Weights of a small GPT-style language model, trained from scratch on English Wikipedia: LayerNorm before each block, tied embeddings.
Each number is 128 + 24 x the weight over its row's rms, rounded and kept within 0 to 255. Layers, rows and columns count from 0. Numbers have three digits each. The size before them is the row's rms in percent of the matrix's.

# down: layer 5 MLP down (transposed), 512x128, rms 0.227, rows 125-144, columns 0-63
# up: layer 5 MLP up, 512x128, rms 0.224, rows 126-145, columns 0-63
down125 109:124076131180144151159128107129165091122123101124134139110169120080109143150173116128119141143124119199111098130119098119109131089146118145120118137124093056083092114137154101141121124121119074
up126 098:106145166129114137158139129140120117162158097092174123127121111141131114119137102160124141132144091130129138121094158091122141092111077085147084126130123103173117142153108128177130115087117130
down126 088:100100137122134138126068146138139097177122134096109149131146134118131114094140122142064097114135103159061088173137164115155149150135182106133164178144136136134118152155099106109111144150141094
up127 101:086110118122142120162091088169100125131169098102135140131104101148119212136135077134103144115136123182096160122114131132138156150141126100093124116123117136116127137141142099117091173120165123
down127 093:146130159152116096137081091117143143128121134140070170164074133177114107106117124136123099106138121145146111109143137103084104123129136111165132137163117143145113114096174175104127109136100148
up128 106:093122187103155154101137185128099121123127135120099117117151150129121106157177065118125163131140149137132115139117107120137184137133150074146136123120136152139145131156156141112117135117115130
down128 107:128152113125147148114146158121128127134111102092128140151101111078129085151132154094100078145102114150141115150143152144090116139131153109070103077158109157144136140164145114113088133113155140
up129 105:154074130121129173128137115159156123161118118136092092121188164153128081151111143135159107096100074095150119101078164135143115135125111154141160141128131155127132108114160129142070135150166104
down129 112:129126130139094127130179144117107112087134142110114164107185161129121102124046084124136139147109143177132147132098080123123134131166136109135146111139089150129154163125099098132189149155113127
up130 093:095131145115147125145053100143133086083141112130124124105100071119109117139149126114133121114168133139164102160178129151144147140081145114105158136152114100123144099132105097151154115103162116
down130 086:127163102096078125119172149121145097137138186100097144113152133111106147129121180140084126156135129114098105116136128144112130114126115165130142116098176104126185172116152145132131146170136148
up131 100:103128121129103145130102108123146093144122118124110151103151104096105124107159114143100138138120117146126150156146149136133115119135053129148182094134155086167087205134123133125135124090122138
down131 103:108110091150133150079086117095116130146111165158108148121068153108115075095131144146139130127117121136103176158161144131155127140127128117143108135124159088127140140126122147154131129154110151
up132 099:122094160130121116166136151114104120120162089141105134111130105129138141148135113114134143130157069130174085101172156117119131132150114115127107120123130130107147118123082135071104182132159085
down132 096:086139129141134158109127120175079122151116139148133099129143128132186145065138112130119144138118137135155126157119127131150134144142156123110154114161128141134117106132168118097097129116141120
up133 109:176091141151134111122123108180085104113115134112142128145120145114123180092124081156137115109162127100121118071121123152110156127139119176126173142160105140095130127111080170129155113126109160
down133 115:126124126111143142088194114137150140116087155099148093120137160102117176123151167094104118117142129104129159135144180084125167143117146114146135116150159129119108148143068139093127133103126099
up134 096:140137143134096121130114149113106143108186075154139113123142140165111137122147130121080163126129126156163151128151097116117158115111096088106118128114092109161133139135106093125134122108145159
down134 086:116146123132064145125136140179130123104156123133146141151193131146135114118134149099141089123122100130109094112130139167141104170143146140127141080105113145159108180096144156118125128107141121
up135 106:144094129134107125150167129094098104139086128150143121102150140139142160115129130142109095124084121147120127138106147143140122128123127141119136118126181114123158079113129142168091150149151107
down135 107:083145125102111144165124129138132125109147118109116124120081155101146125131068129100130098182149102098153099136114175150111120112120095109139148152112119118148104142116087087067137130119093123
up136 097:110125110140123147122130153143140125085145183147160157117123091109137155080130154114127151131119106115147137088154096100081151106095116152125171159125124125136124085155109115138158108125137108
down136 096:139052116114137111130166103102167140136123135118075117122121164136123114168115104151139097141149088125152151118135091128116094164143142124105069167112137112129130135123094149085112149134141123
up137 104:075116145160117111111155126188109119143071117126121105092125129178133156116113177110147125157120118139099134138129089096166089166114108156150125139110154138128100107146165078138126151129100140
down137 104:125115154156103149136149145067101122130102086163101141115116146105110149102161110172112163114143159153119136132124108127123070123176145113116108162114173090105166153149125117103142157151131164
up138 098:101138103102141155122150129109161063148139122113135138163120154162145115140118150165140093133081093120119152142115137118102097126126119130101139190118145137132096102147172145097104137170185147
down138 101:138116199130153147137114163143105098137140096148117109174163160088109139145117108153105134103095124115072140109161154112135137113082144115115132099113152129175113099148094095150135141113149133
up139 110:143100157097155119135141099138181147125136158119156143158131111119098122112171155147135105098142107101134126138144189121135134125142119176115142169154099133116115117076121160136120133138126121
down139 090:110145104136129132168084142135114147130135135123114113139161118155112137117170099095116140115132110122156122112089093121156123120087157109173112148091139108139140108116089110139154128110128158
up140 096:120104097131152121152096127144104113094155111156164131087106128148105123155128126119126096129129158108188101174152163098133123125088117118161127173150159157163139087126170125107111136114127149
down140 093:151099136135110179107147116108147162169079153126100161154112147143129127134083130139104098136116113159139128125111130121143112174182137141159077135107138133133129152098099085112154111138101174
up141 101:169134176136142102148119128081114115130157138131117129150098097168124119159119150101155185122104126119176123124092158168135114152142128130144114131145122117124118104143081102133103131112139115
down141 087:114136085158147132109151097179162155129108104143133097112132128082120105180148169146136091094131152149123145139160122107130140068157180109116141117138114143171133112104113133085082112156148106
up142 105:126113146163136161122126076097151104104174094127147134087135154141100158124109168111114126102113120093147187147160113160125116147110111160120129103044141134091157148143114114174142139128097127
down142 109:119109148117120120050096064101167076122132169129103144087152147163156148124145178126123126108129125138162175145139135164109150144134126162150102096111122118081156118109129143170146136157106117
up143 110:133158123125118079134160121104133142169133146120127122102106086095148108159071125114081168164120118107143152107122122128141147153123151159109151099128118104189174109150101163091108122121148151
down143 105:108105120163145114136154171115173145091145128111141121158141159131149115159135120132141136104107103125097136111182105137093130122139124162138098134081156140108125168128133107105150155136120158
up144 101:117111135108141197123171164107129065162125206098136133083098155146111078147117137139122153139140127159107156124104147158121130133133144116081111124148120150133163181106126150135136127136136166
down144 102:146092091109150092102126144078143146106155137145131112137113151139119148125119128131132076123131123153150122160141126148142126149117117142103158145119169112072135101153104091138125146099160125
up145 083:139073143107163155118144099099145109137113159162129180125089135154122106114128116157121132151136096095125132104153102165144134105128145109101139107131121144121115116126151144133134185098126162